Part of a small language model's weights: capped logits.
Each number is 200 + 30 x the weight over its row's rms, rounded and kept within 0 to 999. Layers, rows and columns count from 0. The size before them is the row's rms in percent of the matrix's.

# down: layer 2 MLP down (transposed), 1472x448, rms 0.0256, rows 399-433, columns 128-191
# gate: layer 2 MLP gate, 1472x448, rms 0.0695, rows 400-434, columns 128-191
# up: layer 2 MLP up, 1472x448, rms 0.0719, rows 400-434, columns 128-191
down399,101,191,201,130,199,216,241,211,165,160,205,140,215,155,203,192,187,184,234,246,198,233,203,149,221,187,214,227,199,224,182,208,201,190,176,168,187,199,196,181,172,197,188,237,165,196,210,203,186,238,246,223,182,207,203,244,120,171,199,203,167,220,177,139,142
gate400,101,201,212,235,160,213,234,232,246,160,206,242,127,163,183,156,240,221,212,182,211,198,168,237,224,185,227,249,190,199,146,220,199,161,200,172,193,210,192,214,163,233,180,219,215,221,193,190,194,220,177,207,177,276,249,219,224,190,191,198,173,196,165,158,240
up400,098,233,144,232,198,201,213,208,234,162,226,261,141,154,189,204,196,217,260,194,207,231,188,213,237,153,195,214,180,181,206,287,207,135,193,175,170,192,247,215,179,213,194,215,192,215,195,166,163,138,137,220,167,229,221,179,182,202,153,258,181,197,196,228,291
down400,096,230,193,231,204,211,268,187,183,132,211,201,211,182,157,226,201,211,155,206,191,164,231,250,244,210,262,184,138,218,203,196,179,191,220,222,195,243,198,227,179,220,200,206,174,187,187,219,180,189,164,205,170,212,201,128,235,219,223,208,264,228,147,228,210
gate401,103,206,227,226,237,245,177,135,222,218,169,177,280,164,242,194,186,228,280,235,202,186,179,165,237,197,259,252,279,187,218,179,241,262,207,207,174,229,176,194,200,200,202,179,190,227,163,196,189,262,171,182,181,217,158,176,200,112,185,203,152,211,186,174,251
up401,110,170,198,230,194,177,210,87,218,192,207,150,280,255,196,259,194,226,224,178,233,175,179,158,219,246,172,266,195,143,223,224,212,270,216,205,163,184,218,206,214,224,230,238,202,260,163,221,252,224,180,172,171,223,162,228,211,163,197,206,189,211,223,165,193
down401,108,201,239,221,231,187,205,154,202,182,203,155,220,218,226,213,184,265,237,156,199,184,248,211,192,212,165,222,204,185,234,203,172,259,148,234,173,154,210,178,157,200,248,176,233,190,214,203,211,194,217,222,176,175,170,206,195,195,228,171,179,167,240,173,211
gate402,096,189,142,282,183,171,192,159,155,212,234,214,263,211,179,147,206,167,207,141,151,163,203,257,205,220,210,263,198,171,240,181,199,190,209,269,198,219,186,137,255,232,193,153,211,192,156,181,229,166,190,208,222,232,223,221,183,178,183,198,238,194,235,214,197
up402,096,250,222,107,219,190,174,216,209,198,221,234,209,225,209,209,201,134,248,230,198,222,232,200,170,183,168,192,186,242,253,263,222,176,189,156,221,189,231,229,170,232,192,227,173,224,228,206,223,181,218,194,188,187,191,175,213,225,181,156,198,200,214,170,242
down402,097,227,241,170,147,219,214,235,204,191,196,218,199,156,207,213,150,206,174,190,165,220,192,119,203,153,224,178,241,233,171,239,161,184,188,117,232,212,185,228,164,223,253,214,151,166,234,190,209,148,236,177,188,202,224,201,124,241,171,170,201,254,177,119,189
gate403,091,210,193,150,242,231,218,168,148,217,134,201,220,150,168,219,220,209,200,193,251,175,256,203,227,180,264,223,161,171,185,255,244,164,245,202,186,253,194,205,171,186,178,180,186,214,193,179,198,189,215,200,195,244,161,235,170,212,190,175,198,256,182,202,197
up403,091,214,187,188,203,203,231,217,236,164,268,229,222,205,233,222,205,271,218,242,122,199,193,166,195,218,156,223,209,232,212,210,199,177,201,248,255,162,209,205,218,227,244,208,167,226,203,206,184,178,213,217,201,129,233,163,204,205,182,212,260,160,203,191,195
down403,093,252,161,215,203,191,190,199,212,207,232,192,188,190,183,221,225,221,191,227,189,163,219,163,192,257,210,232,158,230,274,181,177,202,194,165,175,184,216,231,210,214,250,219,179,231,230,223,187,215,176,192,165,232,240,177,251,206,219,223,210,176,160,189,172
gate404,097,217,135,239,155,225,203,219,177,228,186,169,188,159,173,252,216,204,172,162,249,237,141,200,205,185,227,226,268,247,166,235,185,235,170,144,212,174,201,162,231,145,234,187,232,192,164,186,218,145,176,145,168,186,181,161,212,193,245,189,194,229,209,173,212
up404,093,226,224,185,166,207,234,190,200,179,148,195,242,213,246,183,193,185,192,173,127,190,230,194,203,151,183,202,137,210,210,184,206,215,190,254,238,140,156,176,149,192,217,192,178,202,251,183,195,218,206,225,207,223,216,173,152,204,184,217,167,129,213,148,231
down404,090,219,310,189,193,127,176,148,190,154,227,200,189,232,244,194,205,197,138,206,234,229,223,184,272,183,265,246,155,251,175,129,202,219,211,212,254,233,191,211,179,235,203,147,206,178,218,232,257,170,229,169,206,213,218,256,259,160,180,196,208,185,188,188,238
gate405,099,179,166,218,162,243,209,209,236,203,209,186,180,185,167,159,159,220,260,198,187,203,150,177,187,180,167,199,184,250,185,197,175,197,224,229,217,265,162,178,188,260,202,182,210,201,163,206,189,196,250,201,213,197,269,186,232,220,197,166,198,174,249,171,185
up405,105,245,189,242,239,170,237,168,158,278,163,191,153,213,204,194,188,191,213,248,239,177,137,234,206,195,201,194,200,205,252,182,224,213,180,201,166,174,179,209,214,175,190,250,247,221,221,131,198,226,154,156,180,200,208,196,176,167,183,246,221,134,145,166,236
down405,104,207,249,136,183,190,228,160,222,190,248,243,226,202,213,223,193,193,183,242,264,186,194,214,219,200,223,251,210,198,198,185,225,172,221,194,248,185,199,236,214,198,182,247,225,205,236,198,159,211,180,233,203,279,183,178,188,181,241,208,196,197,178,192,214
gate406,097,162,218,168,182,165,162,211,166,165,199,184,146,175,207,198,195,183,210,179,212,174,160,203,156,156,159,150,212,214,245,226,201,232,138,151,202,230,168,228,189,229,175,209,178,216,287,200,234,201,159,173,234,208,193,172,212,209,167,258,212,169,221,154,209
up406,096,188,179,231,223,206,220,143,228,163,213,190,228,198,258,221,181,211,151,200,182,210,199,197,225,196,192,241,226,225,186,199,231,207,271,204,186,165,231,150,207,220,226,209,164,209,153,233,196,177,183,174,186,155,191,197,162,217,206,236,200,213,238,169,193
down406,097,206,214,223,206,229,208,178,151,186,191,218,227,257,206,219,249,202,212,258,166,174,148,218,254,206,221,259,201,173,177,209,182,219,193,174,157,170,257,198,155,221,194,242,151,206,222,199,173,191,184,201,183,200,195,186,169,223,189,251,155,182,234,228,250
gate407,101,274,139,234,215,255,211,195,217,215,173,165,214,224,234,228,171,197,249,176,205,172,171,225,243,184,205,240,222,205,148,195,276,184,219,172,200,174,222,197,228,153,188,216,192,201,174,245,217,192,209,151,173,142,176,240,197,222,153,216,153,203,142,153,135
up407,099,252,158,189,168,202,191,217,218,208,230,197,140,232,164,210,213,231,200,184,169,185,177,217,150,224,196,226,163,202,187,186,155,153,192,140,246,209,191,257,181,187,237,221,230,189,214,216,191,190,182,213,192,151,207,156,222,148,232,218,164,208,189,228,188
down407,095,170,228,206,198,145,183,208,227,231,222,198,198,232,182,184,201,231,124,237,228,176,209,223,197,198,206,176,199,207,197,234,219,198,214,191,131,251,177,162,226,189,234,265,198,140,200,224,189,184,176,193,212,216,212,164,256,234,244,178,187,187,225,199,177
gate408,096,215,132,186,204,189,223,245,171,162,219,221,210,221,168,241,208,146,142,226,231,241,222,213,197,203,199,224,274,234,232,193,201,243,182,207,207,216,247,195,201,191,234,212,244,225,202,198,178,240,198,181,247,258,169,212,199,132,181,201,148,205,117,200,210
up408,090,189,158,185,171,207,218,198,178,171,175,194,186,191,169,230,205,154,143,235,222,284,226,176,143,161,209,257,228,147,235,177,200,228,157,190,179,221,243,234,203,195,174,216,161,215,212,196,209,194,202,214,269,253,233,161,169,168,160,219,125,186,189,190,213
down408,092,203,178,182,148,186,221,228,188,192,193,145,229,185,223,233,227,187,236,206,277,233,264,178,175,209,148,231,165,148,209,193,213,243,189,152,235,188,183,204,172,170,204,214,258,225,211,229,187,199,148,202,199,198,163,196,234,172,193,191,184,198,213,168,171
gate409,093,201,203,207,194,186,166,243,205,210,207,247,176,191,147,162,205,203,195,228,232,198,236,226,231,166,122,205,195,200,273,179,160,156,240,214,168,199,220,208,173,145,182,230,246,199,175,213,196,185,200,181,218,190,235,236,207,221,189,182,170,167,190,142,183
up409,092,212,182,217,232,182,232,192,191,224,141,179,288,203,231,200,188,190,223,190,140,201,205,250,143,198,211,231,238,172,134,225,210,179,182,203,139,204,118,165,178,215,195,170,205,173,195,191,178,220,216,192,190,203,180,187,205,218,221,189,237,236,202,236,209
down409,094,208,236,151,169,221,221,194,202,201,101,185,194,168,183,192,160,235,206,175,226,238,152,217,163,225,241,210,179,235,176,149,148,166,197,263,207,180,234,159,230,219,241,189,172,211,192,131,193,188,157,277,247,189,195,196,201,221,239,185,254,216,171,152,258
gate410,099,201,195,207,138,187,228,181,147,178,257,198,245,181,156,236,229,200,227,192,226,227,162,193,155,195,275,140,258,155,185,225,226,179,182,169,215,188,227,213,242,193,192,190,149,196,167,180,233,206,218,214,182,170,199,233,207,166,169,170,212,182,160,203,264
up410,098,193,221,192,219,221,207,201,220,217,215,169,168,241,224,176,186,212,200,171,213,187,226,182,232,206,164,177,151,169,233,162,175,179,217,186,140,184,238,203,150,211,251,219,228,198,209,213,213,207,209,181,177,267,200,183,251,208,196,239,154,178,231,216,194
down410,099,255,178,196,204,196,237,194,226,260,185,222,211,201,212,218,209,215,225,212,211,197,214,220,213,210,151,233,231,190,193,191,143,203,159,209,184,193,178,204,199,175,231,209,247,249,232,202,194,190,228,219,159,250,216,217,182,169,263,225,194,235,164,180,154
gate411,100,200,169,196,149,229,216,192,175,174,168,212,148,221,266,192,196,191,136,207,249,150,223,127,156,167,228,280,210,210,233,186,202,244,177,167,194,238,175,171,187,212,182,212,172,234,175,244,179,171,205,179,186,196,130,169,218,180,196,241,203,168,159,190,185
up411,097,206,132,187,226,181,273,205,237,146,212,192,165,212,188,196,170,246,183,230,199,158,135,211,189,206,172,223,190,195,215,144,177,192,207,182,184,205,212,154,234,268,168,215,179,213,177,162,154,191,159,210,216,187,172,204,268,171,222,253,142,175,163,174,184
down411,094,238,210,246,217,257,226,241,206,135,184,178,194,211,150,203,201,252,223,236,166,194,148,259,169,221,191,220,212,199,237,223,201,176,208,168,173,199,206,208,200,184,141,201,212,180,212,235,145,215,213,183,199,183,146,226,175,202,212,207,253,247,186,234,176
gate412,101,217,240,191,208,186,154,228,169,188,251,199,262,271,195,173,210,200,212,208,240,174,179,208,166,174,206,200,247,185,171,213,201,233,244,226,191,202,150,166,205,159,182,190,200,191,222,183,187,156,204,180,178,253,189,142,180,208,187,131,199,183,185,172,192
up412,100,187,200,211,144,207,218,215,201,157,110,188,189,104,218,189,221,190,227,195,171,165,234,146,235,214,200,198,199,168,213,173,169,194,216,198,236,157,229,224,215,247,218,225,174,225,223,235,179,215,194,162,229,205,150,195,218,212,198,227,174,222,194,196,209
down412,098,160,209,180,212,205,257,137,227,189,167,192,179,197,159,220,183,238,183,238,184,199,185,235,210,215,177,170,179,235,157,179,188,183,200,140,227,275,220,219,175,206,233,184,167,217,207,228,269,181,146,164,211,197,204,170,263,200,164,242,214,204,195,180,194
gate413,104,254,230,186,235,200,178,165,218,193,264,191,252,206,207,233,189,238,182,232,199,205,172,204,204,195,188,179,158,204,178,220,185,174,200,212,211,213,212,141,158,199,213,198,199,201,149,228,211,185,207,103,194,221,206,151,154,203,222,195,229,213,200,223,221
up413,102,181,234,222,202,236,228,207,224,155,245,240,196,256,224,218,163,209,208,177,193,177,167,229,235,181,246,201,171,212,187,238,194,180,271,181,231,220,216,242,177,212,187,189,239,170,253,181,200,194,214,236,233,205,159,163,272,214,173,215,175,265,184,224,207
down413,100,157,199,175,166,195,199,183,224,180,201,186,229,175,221,205,230,207,160,178,176,177,176,215,194,176,210,220,219,199,223,156,254,199,204,225,196,156,181,136,202,227,217,221,226,190,246,174,191,155,243,205,280,216,193,212,193,199,177,121,172,245,197,212,156
gate414,102,173,164,199,254,144,177,262,170,209,248,192,217,206,224,188,189,200,219,201,190,160,200,179,169,160,227,199,252,230,223,220,189,186,185,138,170,146,196,206,210,200,169,157,165,199,187,189,215,185,175,211,252,188,164,224,163,195,248,172,167,198,184,219,198
up414,099,220,163,231,210,154,221,194,218,202,269,174,204,225,216,146,247,249,141,170,196,173,184,179,227,239,203,243,179,246,213,209,188,184,226,274,188,189,160,198,206,212,230,139,179,188,199,204,218,244,204,231,199,199,228,198,180,194,200,164,193,160,170,258,183
down414,100,197,200,153,196,214,171,170,200,208,168,196,189,147,186,206,193,182,199,143,216,158,217,207,284,206,134,190,221,211,202,165,189,128,221,182,165,180,223,182,212,143,200,138,206,156,153,195,218,197,139,159,176,205,235,214,188,218,211,198,182,171,212,158,226
gate415,097,207,218,190,201,155,202,209,233,223,206,188,219,226,197,215,190,235,190,162,152,209,162,219,234,180,182,235,152,285,194,180,178,244,174,201,192,199,194,265,233,189,212,207,246,136,181,178,229,225,152,176,185,173,187,238,179,195,185,223,151,248,212,210,192
up415,099,182,191,162,224,158,240,275,197,210,233,144,216,205,238,219,199,235,188,171,151,177,178,212,173,208,198,213,176,236,176,210,184,205,160,211,188,207,208,285,238,189,214,192,240,163,184,212,229,260,135,212,183,184,211,228,217,228,202,223,198,261,255,184,180
down415,097,228,199,216,227,236,187,166,230,248,254,201,194,193,144,196,200,223,126,178,186,225,121,163,203,172,207,225,164,193,207,198,182,206,216,153,168,208,198,245,174,168,166,135,211,204,242,224,239,201,204,177,213,161,207,210,188,172,236,201,193,182,159,195,189
gate416,103,157,200,204,175,225,217,116,232,191,184,193,183,227,207,220,179,180,190,257,170,207,194,179,218,242,223,230,210,182,183,210,212,192,234,202,229,172,195,228,154,177,161,194,179,200,164,229,223,213,218,133,243,178,193,200,220,204,203,167,178,168,152,204,182
up416,100,162,231,198,178,166,212,130,231,163,217,189,187,205,220,193,230,244,226,258,190,199,188,161,174,234,223,230,165,200,218,219,178,162,229,201,188,192,233,238,171,154,170,199,216,233,182,221,195,180,196,105,233,199,203,210,191,199,184,175,196,177,169,173,231
down416,099,199,185,197,218,197,214,167,180,173,187,171,208,204,221,249,257,182,227,208,180,210,222,147,189,241,202,215,181,169,209,197,196,215,190,209,215,227,191,195,217,176,186,207,219,243,243,167,171,177,217,196,204,225,190,184,227,151,210,188,145,199,155,183,220
gate417,096,240,158,206,240,198,212,216,222,150,186,154,185,225,247,233,197,194,200,211,144,185,182,202,180,196,207,193,195,224,230,180,164,213,213,175,230,155,229,153,166,183,209,186,235,185,154,215,186,211,160,199,202,213,211,236,235,207,150,217,192,170,184,141,178
up417,102,227,164,195,186,239,214,214,161,237,195,183,232,184,208,211,241,146,165,218,243,117,181,199,179,169,223,192,245,181,285,175,183,203,172,170,242,114,195,233,172,218,210,210,227,196,224,181,203,171,233,157,196,231,195,214,233,191,218,186,152,165,182,216,221
down417,105,158,213,161,183,237,225,214,191,203,170,218,168,201,213,225,208,261,238,204,171,179,197,178,175,174,177,206,233,161,199,184,194,210,194,195,247,141,166,199,192,150,167,189,191,192,231,177,250,177,168,234,156,231,256,210,203,172,194,180,206,199,156,187,166
gate418,101,163,196,232,176,219,212,227,234,164,158,158,199,192,234,210,222,231,192,234,227,169,210,262,172,172,230,222,220,186,209,225,249,177,188,160,153,219,148,222,200,200,223,180,259,191,238,171,165,207,167,162,133,261,197,186,175,224,192,151,185,204,225,207,177
up418,101,152,200,214,180,230,186,189,170,181,205,186,172,235,167,181,185,164,151,190,232,237,204,204,259,233,186,176,213,201,224,234,193,206,236,209,196,171,216,181,202,146,202,217,193,198,188,156,192,204,205,253,234,246,175,205,219,181,207,236,133,188,227,180,270
down418,097,217,225,185,240,166,185,184,179,195,225,196,166,157,220,141,203,202,213,181,199,210,169,194,174,235,254,196,222,170,181,217,187,185,209,219,209,223,182,220,218,260,200,219,186,162,214,213,177,205,189,234,293,176,214,197,242,182,201,203,174,169,187,173,166
gate419,094,190,210,132,193,159,184,225,214,124,169,187,202,231,247,184,182,187,230,209,196,218,217,191,224,217,203,233,210,160,182,155,253,288,187,201,222,182,200,220,217,242,218,131,166,189,187,200,220,205,229,238,153,216,170,169,208,184,209,174,195,212,202,163,253
up419,086,246,205,263,207,192,218,190,235,194,169,177,205,229,163,208,226,209,184,171,183,217,197,201,189,160,220,226,201,222,179,224,201,138,168,164,187,214,147,153,197,188,173,179,176,170,242,172,195,230,153,131,149,169,204,196,213,223,174,233,192,167,235,225,177
down419,092,226,230,211,206,172,194,116,219,189,186,211,223,177,164,124,216,248,201,211,230,157,197,203,229,193,218,156,157,219,175,183,217,141,186,174,240,244,197,173,200,140,241,200,164,250,222,154,183,204,170,169,214,246,179,188,187,187,154,164,217,168,218,166,161
gate420,104,194,278,132,244,236,166,244,173,184,280,190,213,175,197,237,160,246,238,226,192,181,174,154,205,205,217,136,200,161,223,208,252,203,231,148,256,196,196,220,189,157,212,179,195,190,138,174,197,199,201,238,218,200,229,220,202,179,213,226,198,215,159,179,214
up420,109,171,214,195,204,218,192,194,187,226,181,225,279,233,163,170,201,215,248,218,189,230,196,143,176,217,214,206,196,156,188,136,221,194,217,138,202,267,211,204,190,162,205,189,194,216,147,234,245,179,209,208,166,183,208,215,187,242,182,207,215,154,213,201,246
down420,104,210,172,224,163,207,221,194,189,229,135,207,206,188,221,265,247,260,172,223,205,217,162,189,189,252,148,233,180,195,206,242,168,218,204,212,166,180,219,222,189,178,152,209,202,211,260,247,172,219,200,189,192,250,194,206,224,221,162,243,164,152,169,174,214
gate421,101,255,215,201,224,214,212,221,198,177,144,193,101,197,186,163,189,180,218,180,215,258,202,146,207,148,211,191,164,185,224,224,235,202,170,216,218,234,235,238,261,192,201,220,179,244,209,144,237,164,236,192,258,200,211,187,167,164,217,173,209,182,191,201,225
up421,092,187,238,230,208,169,196,172,183,182,206,195,168,197,168,128,173,236,164,183,219,248,174,159,262,217,164,183,202,230,241,247,194,206,173,194,240,223,165,235,196,188,219,168,193,213,181,168,217,192,146,173,235,201,165,188,182,219,223,214,166,124,148,220,181
down421,103,159,214,214,189,249,168,200,176,226,207,258,240,195,186,253,192,186,163,233,188,231,215,184,139,224,180,149,188,211,153,203,217,152,188,223,203,193,238,174,165,204,207,167,213,187,211,187,171,221,244,182,188,164,229,236,212,253,233,194,236,233,188,169,186
gate422,092,241,212,149,179,184,225,218,221,152,168,140,244,215,156,211,208,141,209,214,192,210,207,156,218,248,235,159,264,194,144,127,173,225,208,212,223,242,206,164,197,189,175,174,230,156,244,209,209,213,205,302,196,217,189,199,137,206,168,204,232,203,216,216,197
up422,088,209,202,159,235,161,212,218,232,185,226,185,188,142,190,237,212,164,252,198,207,218,167,158,215,198,216,184,267,205,126,122,173,223,215,203,200,275,176,204,177,240,208,193,262,205,285,219,239,177,261,229,189,272,199,204,127,223,192,188,211,180,187,203,209
down422,097,253,214,182,251,170,243,192,166,291,182,143,241,213,223,141,182,220,208,224,153,172,177,175,197,247,162,190,163,218,167,202,158,222,189,194,223,216,149,200,196,255,185,159,228,173,238,240,178,223,193,175,169,196,180,188,120,173,228,148,198,224,192,216,161
gate423,104,219,172,170,187,172,216,205,163,179,236,191,211,208,234,184,174,184,194,262,188,175,172,152,216,211,243,181,262,212,219,143,133,165,131,218,166,175,181,201,171,232,172,166,190,222,199,206,249,201,233,217,172,187,241,212,194,239,219,184,251,185,203,219,149
up423,103,253,169,248,224,237,154,167,198,224,212,198,183,215,184,156,235,269,212,196,212,196,215,161,193,187,162,189,130,157,228,264,182,210,267,222,173,197,212,210,232,158,229,195,193,176,203,242,199,158,200,214,195,201,199,190,222,199,226,216,194,245,238,179,204
down423,102,225,179,217,196,260,170,195,233,212,196,201,221,270,189,219,174,173,219,193,182,201,156,144,203,179,245,214,266,221,161,248,233,224,203,205,175,228,224,172,198,213,153,235,197,152,190,192,168,202,214,233,214,205,239,235,193,212,165,174,235,233,208,289,197
gate424,100,217,219,176,209,204,153,219,202,230,207,190,147,173,195,248,184,231,199,247,210,241,186,259,194,131,224,208,214,201,165,221,214,201,168,206,211,194,212,233,199,210,170,215,226,227,207,182,173,180,169,197,186,203,168,220,201,194,218,205,207,192,193,215,186
up424,103,181,224,202,197,214,178,199,250,231,237,212,142,200,136,156,229,211,211,276,147,164,211,153,253,210,175,230,167,181,172,207,162,211,212,223,265,229,196,191,214,204,200,206,192,223,222,203,217,183,189,174,214,166,208,159,222,208,211,230,209,261,153,191,166
down424,102,179,217,149,222,245,145,178,198,177,214,179,192,192,227,195,205,227,199,204,190,165,191,137,162,181,185,203,180,217,205,224,184,199,195,212,232,221,212,183,200,225,183,198,154,200,256,175,242,217,170,257,239,163,252,182,190,142,203,256,210,195,149,153,170
gate425,100,210,238,167,164,230,195,230,263,173,160,156,212,220,193,216,196,222,189,207,227,119,204,222,205,192,157,177,207,169,261,160,156,176,208,186,188,301,174,205,187,176,202,226,187,219,183,221,163,245,140,142,226,198,202,206,225,192,177,175,219,164,165,182,191
up425,104,168,179,189,132,249,243,151,222,157,162,168,266,224,152,158,192,217,234,194,211,178,212,203,260,189,159,170,183,192,223,218,197,191,234,164,176,227,191,176,186,249,178,235,188,233,185,211,147,230,159,147,211,185,183,172,250,190,153,204,239,195,204,166,200
down425,103,211,223,211,183,201,206,252,245,208,211,218,169,179,205,220,237,233,196,188,189,180,211,250,215,191,247,172,160,187,216,158,178,175,209,191,194,217,230,197,232,220,170,235,181,211,166,190,232,254,195,183,201,201,202,207,181,179,182,203,143,160,190,259,239
gate426,103,161,193,156,264,235,212,231,190,197,168,203,214,219,213,181,187,174,201,201,163,149,207,186,186,179,283,222,236,208,162,250,181,202,191,181,196,163,200,168,206,222,247,198,150,225,205,196,248,211,230,174,188,119,284,157,220,195,249,140,193,204,235,181,240
up426,106,213,154,221,179,127,190,210,205,185,145,234,205,182,162,188,182,133,182,243,152,204,223,150,230,182,192,192,185,165,179,284,184,185,228,190,211,186,193,213,193,198,230,204,216,220,196,188,189,188,197,205,126,223,117,164,225,160,170,233,233,179,160,209,211
down426,100,170,141,157,178,187,221,253,194,231,233,206,206,212,215,190,203,202,180,210,188,195,182,208,201,171,274,197,228,220,180,195,251,193,199,233,226,217,210,187,221,181,206,163,245,218,134,167,244,204,181,229,231,218,190,149,234,164,190,244,258,266,226,189,179
gate427,107,162,203,200,174,180,200,137,192,196,161,203,177,168,174,163,252,171,207,184,266,198,211,224,229,177,257,226,247,208,171,151,218,197,155,228,190,233,186,237,178,228,139,193,170,180,228,243,228,187,244,184,162,226,206,234,176,213,246,263,132,196,207,169,188
up427,105,198,220,176,162,175,194,236,222,186,201,224,194,151,235,181,163,204,175,168,227,257,150,171,195,201,211,160,203,210,232,183,247,125,172,195,177,235,259,214,267,223,191,168,223,199,206,297,219,178,160,208,151,206,199,173,163,243,198,174,181,215,242,214,218
down427,103,230,267,173,254,179,207,192,229,221,154,163,218,275,211,227,254,175,195,208,172,245,223,180,182,207,229,180,152,214,246,218,231,157,164,203,192,243,222,171,261,163,181,152,183,167,196,240,264,182,145,250,228,146,181,190,258,187,199,166,223,201,230,217,192
gate428,106,208,217,248,170,217,195,192,241,217,235,208,169,182,231,198,166,188,208,189,243,138,189,207,249,165,170,144,216,177,201,210,219,167,206,207,241,176,186,174,216,156,190,177,178,209,218,251,223,167,211,185,145,211,271,151,234,147,225,226,177,218,162,207,260
up428,105,210,211,137,200,206,171,213,193,178,177,156,229,209,196,212,246,231,219,207,202,205,213,177,149,203,237,242,219,221,181,203,210,214,229,245,150,155,192,137,215,126,203,191,200,182,206,168,267,175,181,239,186,169,190,172,191,190,237,198,159,237,132,159,228
down428,107,226,158,189,249,200,207,214,198,259,203,191,213,230,211,185,222,238,209,224,203,234,181,152,211,212,180,242,175,261,173,182,204,220,196,196,189,196,210,220,195,187,252,152,255,224,172,200,208,185,139,187,225,218,231,207,155,114,206,206,165,203,176,261,258
gate429,097,262,204,200,179,170,185,198,215,236,177,236,247,215,166,218,192,196,211,219,206,184,204,199,240,215,266,195,214,180,223,237,197,180,190,240,230,178,171,178,172,246,157,206,153,242,194,170,187,201,238,199,191,168,221,187,250,143,162,153,219,187,162,216,219
up429,102,212,167,219,174,208,155,221,196,181,144,235,219,208,229,196,202,172,145,190,219,155,228,141,188,196,218,220,250,167,217,180,206,201,248,223,205,221,215,239,143,229,173,243,165,180,222,164,135,228,205,193,158,230,217,174,205,229,197,183,249,230,216,198,247
down429,102,193,159,136,214,245,170,180,152,261,230,173,184,189,247,178,190,199,229,217,201,186,167,155,132,203,184,227,265,228,215,204,259,191,244,251,213,205,163,186,191,202,227,188,205,135,155,186,236,223,212,225,249,205,145,205,248,158,175,215,192,218,210,142,179
gate430,097,234,219,209,188,172,168,190,209,163,200,190,217,176,166,205,184,193,188,194,226,199,185,158,182,195,183,198,164,173,198,197,180,228,180,230,203,198,174,197,229,218,181,228,202,196,189,225,199,176,237,122,218,180,199,188,197,215,237,237,237,184,223,235,251
up430,091,134,201,204,233,264,211,221,148,276,224,205,178,222,198,154,174,168,141,217,209,244,184,243,208,204,205,174,208,240,211,228,240,197,220,147,203,204,179,208,196,165,257,173,181,182,176,198,225,193,216,182,236,198,159,204,195,227,208,172,164,180,198,221,188
down430,094,195,178,244,268,198,220,141,192,238,231,253,233,177,218,208,197,211,208,235,164,176,188,171,193,228,140,212,242,217,166,263,165,205,169,123,195,181,236,203,164,239,243,166,245,247,224,152,252,210,261,203,189,209,214,213,149,195,223,184,189,146,187,206,202
gate431,104,156,189,181,136,231,249,205,247,165,207,301,178,209,222,216,216,202,162,177,164,127,213,225,228,153,145,192,216,207,210,233,164,227,183,243,168,198,189,226,227,174,176,200,252,186,192,216,188,167,204,249,224,170,258,256,204,179,215,169,173,147,208,261,240
up431,109,209,221,253,185,193,207,231,160,208,218,193,174,217,214,163,157,246,223,192,191,217,252,155,209,198,210,231,155,160,194,177,190,221,228,179,190,223,239,175,168,259,241,155,207,158,152,208,217,211,236,185,192,161,235,181,238,182,252,189,174,170,235,212,203
down431,104,242,167,158,148,167,212,140,176,209,197,200,239,152,283,228,194,185,289,193,179,246,228,180,272,233,237,178,222,211,206,162,137,252,192,200,256,201,284,179,219,239,194,146,160,190,182,179,237,179,203,203,273,201,169,214,201,168,243,199,176,208,252,191,173
gate432,084,190,209,235,202,205,237,218,174,170,210,255,220,214,202,261,177,137,160,190,253,264,187,183,164,245,226,216,179,213,188,189,228,172,216,230,205,211,139,186,205,187,177,202,222,183,196,213,188,194,204,167,250,211,183,206,181,224,198,117,156,204,196,215,114
up432,085,229,182,207,203,177,168,157,226,218,184,179,270,172,211,217,204,251,220,175,176,171,175,158,153,182,177,179,227,156,198,201,245,169,208,198,203,184,286,210,189,173,191,199,213,225,183,150,209,191,208,207,156,217,210,223,195,156,177,245,247,169,212,155,245
down432,089,196,207,159,165,172,231,180,232,152,185,245,153,166,200,153,193,233,207,155,129,221,141,224,150,153,211,217,160,249,201,197,221,229,199,193,181,200,253,240,247,196,160,207,183,172,163,166,206,185,213,177,263,205,195,220,210,215,182,181,148,226,228,186,244
gate433,102,221,181,165,198,178,265,141,192,184,175,251,189,166,177,189,160,209,148,200,249,162,235,220,170,249,166,239,222,190,228,179,226,213,129,169,194,250,221,223,188,177,206,171,177,205,105,204,193,190,210,219,207,254,167,194,220,143,211,190,134,189,221,189,147
up433,104,200,210,178,192,177,232,168,214,219,187,185,234,227,255,209,200,217,263,206,216,175,191,205,194,213,228,210,170,246,195,230,183,201,187,196,220,202,207,214,193,217,185,240,210,188,161,199,183,166,185,190,234,231,210,231,231,230,216,181,244,201,221,170,265
down433,100,196,158,137,215,266,160,220,216,177,219,237,223,254,226,200,207,223,181,196,226,125,266,220,234,213,180,209,185,199,182,201,238,180,231,178,143,150,189,182,186,207,233,220,235,187,225,183,217,135,191,207,230,210,168,184,170,209,166,232,218,224,237,251,174
gate434,099,201,181,158,234,183,204,172,197,217,131,182,186,264,224,153,261,178,226,171,222,171,194,188,234,164,209,153,160,189,155,194,173,173,185,184,190,152,251,160,192,164,214,135,168,196,175,229,182,177,239,236,176,263,187,162,163,229,212,214,192,221,235,191,172
up434,098,191,229,161,192,177,255,210,213,206,179,186,204,228,202,239,245,232,174,157,206,238,201,205,247,173,200,164,200,181,139,168,175,146,219,208,212,168,194,185,230,162,208,173,235,178,208,186,184,195,209,154,198,254,192,156,188,213,138,214,220,213,177,222,247